Weights of a small transformer language model.
Size: 13 layers, width 256, 4 heads of 64, MLP 704 GeGLU, vocabulary 1024.
Architecture: RMSNorm before each block, rotary positions, normalized queries and keys.
Training: a variant of Adam for these matrices, 695M tokens.
Each number is 128 + 24 x the weight over its row's rms, rounded and kept within 0 to 255. Layers, rows and columns count from 0. Numbers have three digits each. The size before them is the row's rms in percent of the matrix's.

# layer 6 attention key, 256x256, rms 0.0744, rows 0-99, columns 128-191
073:142135138138115120141129113107142108103145114100097147150143137148172129116168095106103143130133102074115122117118146154114107117110123158152136123111101158147158144145153048131123116151149120
092:139141108105139115166142147104159086068125147105136172140119113084153141133187102144148135089176098102125124088114121134120138121142093117116166131132146145128155146162187112110107123158088115
092:124156097107129068162139134120169114134122128119141130131114155093147144165157157187142151122185180115129139128145137143118144127126096117097108115096125090131140119144146106108115109113105114
071:104107146138147092112156122142139119163144127146110101144096125128146132145103174108101127131181149125138090124127070133129124087091141117075143086152124092114128135178098122170124186148155109
079:135153093130158077127157193121129141091122137160149136088103112140102121122136134141155126102126136124123125099085104134117115119110141162151136116112095146145185140127156155130111134179094120
079:137160122072092109154174135094137086136141112107108131119134160108149096152116131135137136129195116142105107128140151160153123158151121147117146146148132128104133121109142117069098179160116104
082:121130103132154099125144161072137146065161151147104121100113109121110122120140119144151099131159121056108098132050134166136161115130165137156150165116111148133143109156118146114116105158136135
083:115143133120131156087125152122126145111135125142137078153133151128120102111119100105137105095144086177092132121177122130113090119147163127122151166141089108152118133103141139123132150151167127
077:080134172132153149151138147058084115144108106130085152142113146127129073096098092134097170155132111128125141146120123157135174155113130094116096116143113101115139139130085161112137134096136097
085:127142152150117151088091128117104166195131122095116114177133173157091121157074129120126119135119176122135154133146135142133110149122094122104069158148126123165098120108148140134154107103154140
102:134128127102133125093124167106131141133154137163136108077104121147134129123160126084118137108148084124111133133073115119149127116137185110121160135119111163097176135112128110152116107128115157
088:111149110137090106134151147127089115133104127131109112123141167150133094162111148154151141123168174148119179103116098171157160093119140128115109099146116133173153161135126121137109133138108143
096:174091125148127138122117113144129125072096129126128094103170141105101185152129140155140114144138093110119093120099123156156104118150115145123164126097128141121120098112126120132119135150156105
071:144157136137140164124094104112094123103139106112117098152153153118138138125112136126141090113133144140114155138159121159121153141131157097156142125109116131115141148079121101113150121184100110
087:196122106094134094112139141148176174137132137164149128129159092129127158141174106116138135150119089143130093123122112093111034139123143156176174123130162133122123154123152105113157131123126108
105:167121126107144104106156136135159143095156120149129124098116059145090148141160123138130119100100055115128084136148120093124112124143162175149183145091137118087125120143133112156109127140129133
092:092082144122142149136103097125115081181129145115112111168129139174136071133102163079134112116145156159193113142138114097154149133104125081117103083166107106129126137116170107118134096125113160
073:089157103116143168138115157140107139135120128146086145146116103158148144139092139086113152102150109131126137156132145156123133111168103150091109178136150166126122145134114117097131125146169129
094:154126127108127129105140153177110139099131145140134090120153121102141147169144118145116135176092109118116079163111110114115107073155138147167181139087150100103104108130152127138105152177150106
082:107115147127165161108103093115097089143122162104136147166100093134147088125087154128122119119146159112152157138116126109136170125109090117127109134149119119147101094125083085128122119132114126
088:124138097145113121137168155106140157128176148092110127119098150149133116056150107123159124087104135123129120100164192155065098133131070126152120126148131164137107155144124116097107102139106122
115:177081151120120099096140145168149143084136132110131090115126131129149139134146099098116122125123078125141103155138104129131122155167126106127173167138155166122151127135117088160131126144117124
099:164068092143158139111122126135157150110081117116137103096181121112164156129128111177132128204162078104135097147096113142124124135135137140110141129107166147113115095111171113130104147122116136
104:170130116094133098141145157138119145108141126096102141122104132134123124119122136087140133107085111124131131181091134143138106092143164121128156121105179122115126118094137094127127117159132128
110:118094144106143144120079113090110086204113087116088138169148084144071074151118123103121094121128149140125137133121144083142122153090119130109104134127090104129132122118147116114144133102134172
100:101165120094089103165138135125114125163175142111095151112087162109142124125130146149115108095136127155110164120131126137142147135112099143112109143123120104146148122168148122132153102106142168
112:080138123137141146136137111144133136118152139122086167115152167160116134115140127122122127105120145161119103066145084135122133137132130102115077127163111099121125141162126143139157146098115138
077:120100097147158189148125135118131134123112101133146115165147167120129152107115104106094149142186152095108117113151121161101092170119108095114093116176115130142097121162110090100093135118141131
121:156107113163142153110104130161139114104126147111155094098136140104194136163109140127133137111135110129125139161142163149142101131169174123150177122109119142119120119109152111144106139150162104
079:129112119159119114119126118153125167108105109151096154152202055104136110109120171122169137171136146105149106157142129124135111068095147125148149107112164127159096100077144126144112104131107122
100:163116140108147098148117118127142164116080125115121149117108066134107143154163161147135160152118151144130141153106131133149153118126158141162121101110120111114149102117143066131150136175126138
116:082119144102126126159106070143117153135124077111087158126110127124103134152120130138072095094071133146127117109148110154151137141088124165102131107154124093161138117163080175138138125102136127
115:106127155118136154112125063109121064159081121143096166161193115112095143180110136133101114123112134135147128169113120083142140082066157141078109122164118093107141114139077144159142110092134117
122:090165102164148102159155108112124133122126116119089160164115138159112122128163114181122138091151112135140142104121075123076131156108103123104118137150108100132092141162098139135146083100140110
099:097136110131111127103126176119120115125146153094160141128103151100136114139151102121093117137128153154076146109131116162123134114158123100129125141149118114164094159113154116141123153136175121
118:173125179128125157094120126118112152106106099103137102147138154116134158141117125131125129153118120132106101124124115136134100102189126154132148119137143110147141146079140094130102139148128135
104:155108087140105106125152164113122132091168173091189133113106157129123104106101094122164134105119135113067136117118120132095088135150090119149129171131130128157095115111194172139150125162133143
102:138095132127133165123130077130140121168105122172106115143152088104118105129135131129073111095102140138156090159139094111158113111131135154111129117134157099106160143147070091160138133088135141
115:139151129112159082159133062107142128127095128147142121129139116126097125158145087115089126146145132105174129112131127102131180162096142153115127147148154112099116124119107114172108149155098176
102:118134118141145093121116147117147114112163181115128155099118143151125142086139143131154121112160123116132141086110151175130116152175080078135094166116099140127101119131187143136118109147124111
110:130091094148153120121133124107137101136150144090134124126118167112161127109121096134138113120144121142103140107118152163110154130149095101132137142120148146125129151098178154124100120146099128
102:128145142125075185130091133125138136163130122140136143115105114159119112123112176115118138156100160112094108173136122162134143159139158098128118129113180147125154134107104108109153121074153120
103:145111180115107170105067091137145125170141102121130145181165136126102113160108099118088151110141130132123122129109124096120123096111142175116099147140142086106145130155106108173133149076123149
103:124185093159141145098091173108148105102112127134108121103114116117124125095152152125138145115161098107114142125149131145118109142159085077156148119139131158135105141098159116115103136120094127
103:118077135107126163112106075120119132141108138162119104160165123139131107127124135130112118144120110091135120184135102096135122148108130162120133149148179117116136114134101096127134115100154141
092:112135099140146142100147141112106142098160157132154141120074127121127129088153123052140132057132124141106127122152141126130112118153142120159105137092120115132126178095138141094114132205139151
111:179099131146129127100127097150169128123151133124152116120110108139134127117151146080076081115083084140155132156133115123149154121142113103142130130117123114127187147165156110136098172155149128
100:124168105101131069092138134105125155070153120092128146094091144114077100081121128118101136089148143116090143093138161181150116196159113114128123149124117152158065113143159156135118119117097146
117:140115160112102170127139123144109113140137090183144110174147111124132164123095164097123123137123170166177128125114137101154131089160168181107127152127151138105112119090124109135120124132138140
111:123093112127141166152103083099137108185137077173179106169141133137140094136122099112111140154137129163157136175154142122162133124112160109157146137102100111111157094111118115131104136047171151
103:129123164108132135144065137126112108167091112188148071145149101115110138153127137143151127152145154184179155160124059118113123133084147117103108113126117135117152121116089122111115120088176111
095:116109153146091141134125136122150065153081142146142141158181118129080152127145119156117149131107145101195115147148138118128098119083140137119099140153172102062122066126104107154119134118118133
103:118108129074140137145108116151082127139091108128133149172145126126110170115129125165126126156145159126127112128132113086127156131107095139121104101138158099105097125146074139124121118099123178
110:153069134144118181119128133139069131137101078183158120132127104143110144176120142101114157139095132144155175162117168100122092119153128161133124108098125149123164113081094149144124158134162109
091:129174123120141115101163150135129194086175140105117120090108156129081170111146114104096124100096078109127078062107146138097099125132109131135093131129142146181108172104158137109121132180101145
101:057121104109159151149153123106125152168073138142089137121123115108123119129153151121159152176150142156094146157134134103158109142098102130147095102110145119150157110117073133108146121137141106
100:103143105144149091116074104162109139148160148117157133160147148126171093092094085125158119123145094092132078121134160126108125105138097156110107096146098140159043155109184150138173124145129122
113:103140115138141096122172128115120092137148127147101101114131108118128122168174141143169114120113134128163063129148098106112155155134125123110126191161129122112182127160137107115096133093115126
105:162115168171088153144087098114118116156163099119132149167120122162114089123132175078098120124101131113122168176111089131191121126129136125125161158130144154134147103107103125137127141113105133
097:179132181116100131144135100161131179094150131143135108099136150094136149119147128093094130146120142153124137123138149144120126085139158153122122147145146111097110142146137122151138147140150139
111:086115090157162101125119184150128150110174141121116107094056131116144137095118155123165099120126132101107141111118116155062138165145082123129146132130101148171107143143154170128125099138086141
119:181116140120139133184109146168127153109129147136169131115095160104176173098108147119170131148103143083099163144120195145137088136145127136108094139108142160146104119102152110106133150174146137
119:092139123142129165133111104094131095128105114173125111144145097146107178151118151111097114154136102126162112172135123114159143130075143133124125124147133123081135091156086115133167146116129125
106:128122103083165124095094172114120152096156144097117159111087131129142121100135137115171117136139130135113149102100142143118115157150108121130110121145100159134157169116143152095135134135082088
108:175087140114140125095159109118111116155136100167131134169169102177130132158097111106073095121131148164146107146132104094136144109113123151132111122136133110149119111159100113146136150113162137
128:117132156079072134133149123135093136157105067122133137168118130139103150123120114118085130128110110144122165129160105114146154149100108156093119130157126078127154123138097121102107166106151119
093:138111123124130146113162098134119172157154086118147162191137087153092134197082128150080119111159140128161111161124083118139134103093095119126095156160116141122107105132083116096124108123142142
117:135137149080068148110134093126089139150112111136103121144124133115096129121107109131108097101102094147153125146132094140151120121109104135090113109155140095112141127147085134145122167084137136
113:125158090149152096128091104118118117095121186115123155128102174127135110093145120126186145116150117122093123121101180148071107143142155101149138156155134160137159136081150163109113128148134145
094:112110140182136138134099157116171099125137162166134158099149145111144162139137143138175124096155145069112075132145173143145131101149125127141133167093147135127107139105151176085114113165107158
084:144109126150109155123147092163138103170135090136073121157105153109076153092132134126127125142150096147124144116140083125114143117134102144109113148142144175091104118134098121102118141148158174
107:129097136134133146133110121112080135167130114140114138126120134121108148155123141121083127120085148143148127115117125103158120118089106147087111101123158113113135118176114143153159135118169144
087:132138148077138123133127142128119140142119083117105155133150125101153097152145183136144119114085136110129116129132079128138135097086146134149130117157100135097162176116109129129126132103127149
105:159133133118104113105115095119103147159118130120130137138131137128114147170137121123075126113126162126161140135107099127125158130125095129103105128167161101122095092137074102153099097078129157
100:128106114107152127123162131122160129127142141155089159159120100146124135109098122133122123110114165108146145143151153128149140108130129117099119116142136172110111094133119124131098109106139131
106:168108119138122162157127139119132147165152110138094127142121119123123150090120116052102106111149133136160120185093114115141124143114106116118105115128130098164126134112127138101150121112124153
089:145145126111141157153183106119138124126133093120130153126122068165104163084092154132123167125129133114132164144123144118156129084145134140128157114099155141121152089132098102132104102160099125
107:126121166101119122134164091130083128151113124124115146145167157102095105180154132170123112109096118142169100143134112130144159118099130140071115137138122110090161122142107103129090140130179123
087:128154115145128096166109161159156128119127135107124115091115126135167127118126140126130156143120101127109110092130137161132113144125106124131122071119115193114089096098112106143121133129116105
121:159136157113101145119144115108103125173113127126117147162183089110119107139138141141082091114126152151144148124157106098158132126103142179095096122172124091137094118172094098169141114105176151
090:102101124117124156109136118154093132148073119126065109119152094118104155126169127123091096129145116118113127107113126112123135151099116119113144159110128124151165085099123082108173148123113142
119:148116148151101127139108152133150109086157156120143123102109159120123133108121135108139127137118107083109152129112116154113113140155117123155152134102128135118089121123132180157142099194109098
109:125129106125141106147133140097166176137164161108160134137118173157142122107137131143168113139139107091107137107102172116111092154149128168145141126104095177127135115122145129098167100174130127
101:140141151140095145124167103172114120105113071177117132117129135143135109126104127103096125106111130132141101147135100117130082140103101162142107088167126062118113087130135106132083086122128080
094:142124123159116109143138155147157152124101092119120142091122137184112104114133126132126172099114115089092132154124122133118117161147086106124148134109091159104095117087134155104132103111100096
108:128109159120089122142153108100094116145085113147106138123161120160138141183163150120086112128121116137116111116147104127168128122077150127085108139146089107125165120157096115099117135099149094
118:128165124142119131144116174138190143117141149141134125089148139119140124100156136120188146123135126103110133133114146149138096151140144114161171128101125138124148146112181157108110108165099105
097:170176149118132124155109133156162152088149124135141155135134132163102110078156131115155141112098110101108132152125115131102079156192123097131130133165154105086132093103144129108151093146082100
105:122132128108119148132102169153151132094097119148122094081126103129172157100135131134130147133084118061094181129108154162128103094155090144168140093080131075121158151136142100116133131134072118
095:129132156114103144103106152101140104122096081088093123175162100117188128132108141160158108099091129132149144115104100062161104107132133153110169087112198140112145084114121128164139128075120143
100:118080122107123120170166141123114126132160120111144103098075151125094102135111123103097087113131121138152105090165154129128145147093161087109142145142098134139152100151150147175108099136154142
115:110175088136154115154139117120137136121144137090157115085126163152156109068135144123156190102132128102088087137114199150102105135145130123135144149090109160116106125141129167132114110157117133
103:139095119093119157109135117094076141143127078139128132156190100105096140096129171149103115152150142150120123126173132099144177135101105139071124118102112123138141159137120120108169109140194139
110:124139065137110129109124139151136154106139151141142095087108122127181126106127101111149151100165102120096140155128113128102085174146129107132114157097094105128132106110157123143082076136106095
128:144119151131103159110120093114111133165138123173136157138127105129122138122137134149110110115093128140174118102141039129121142126090145126124097162152109114117164139152098079145128106080116139
089:120133169151137137160142074094153129166163182096143114121123189129105120128131109122091107059145127131118135122135100168113169133148099128118147124112150113103102144147160153136122165155119151
092:145171153158151123151133111141144150126148124132155164145134115148139128097144142130132172097115122094114131164079144167149122123157142111198156135109090117124118094123116161129150125161108109
112:156129132115151102160149101109126120149111131140121131154152100141112160130119137125101145127094095121149115091117141098168134176143142141103104094139132111132115097147075121160133118106158134
096:137108123100105073109130121151103119114112130136093164156141087116090081097144131108136120150108143155139151135133142098160130143128167130106073116180121130169148146128101098118148179125136072
097:119146074108113145098129120153151119153107112107116159087128117134142061093148135145131141176140143127115155095132150143131125099106101122121163093141137155127105102084130133135151164121142128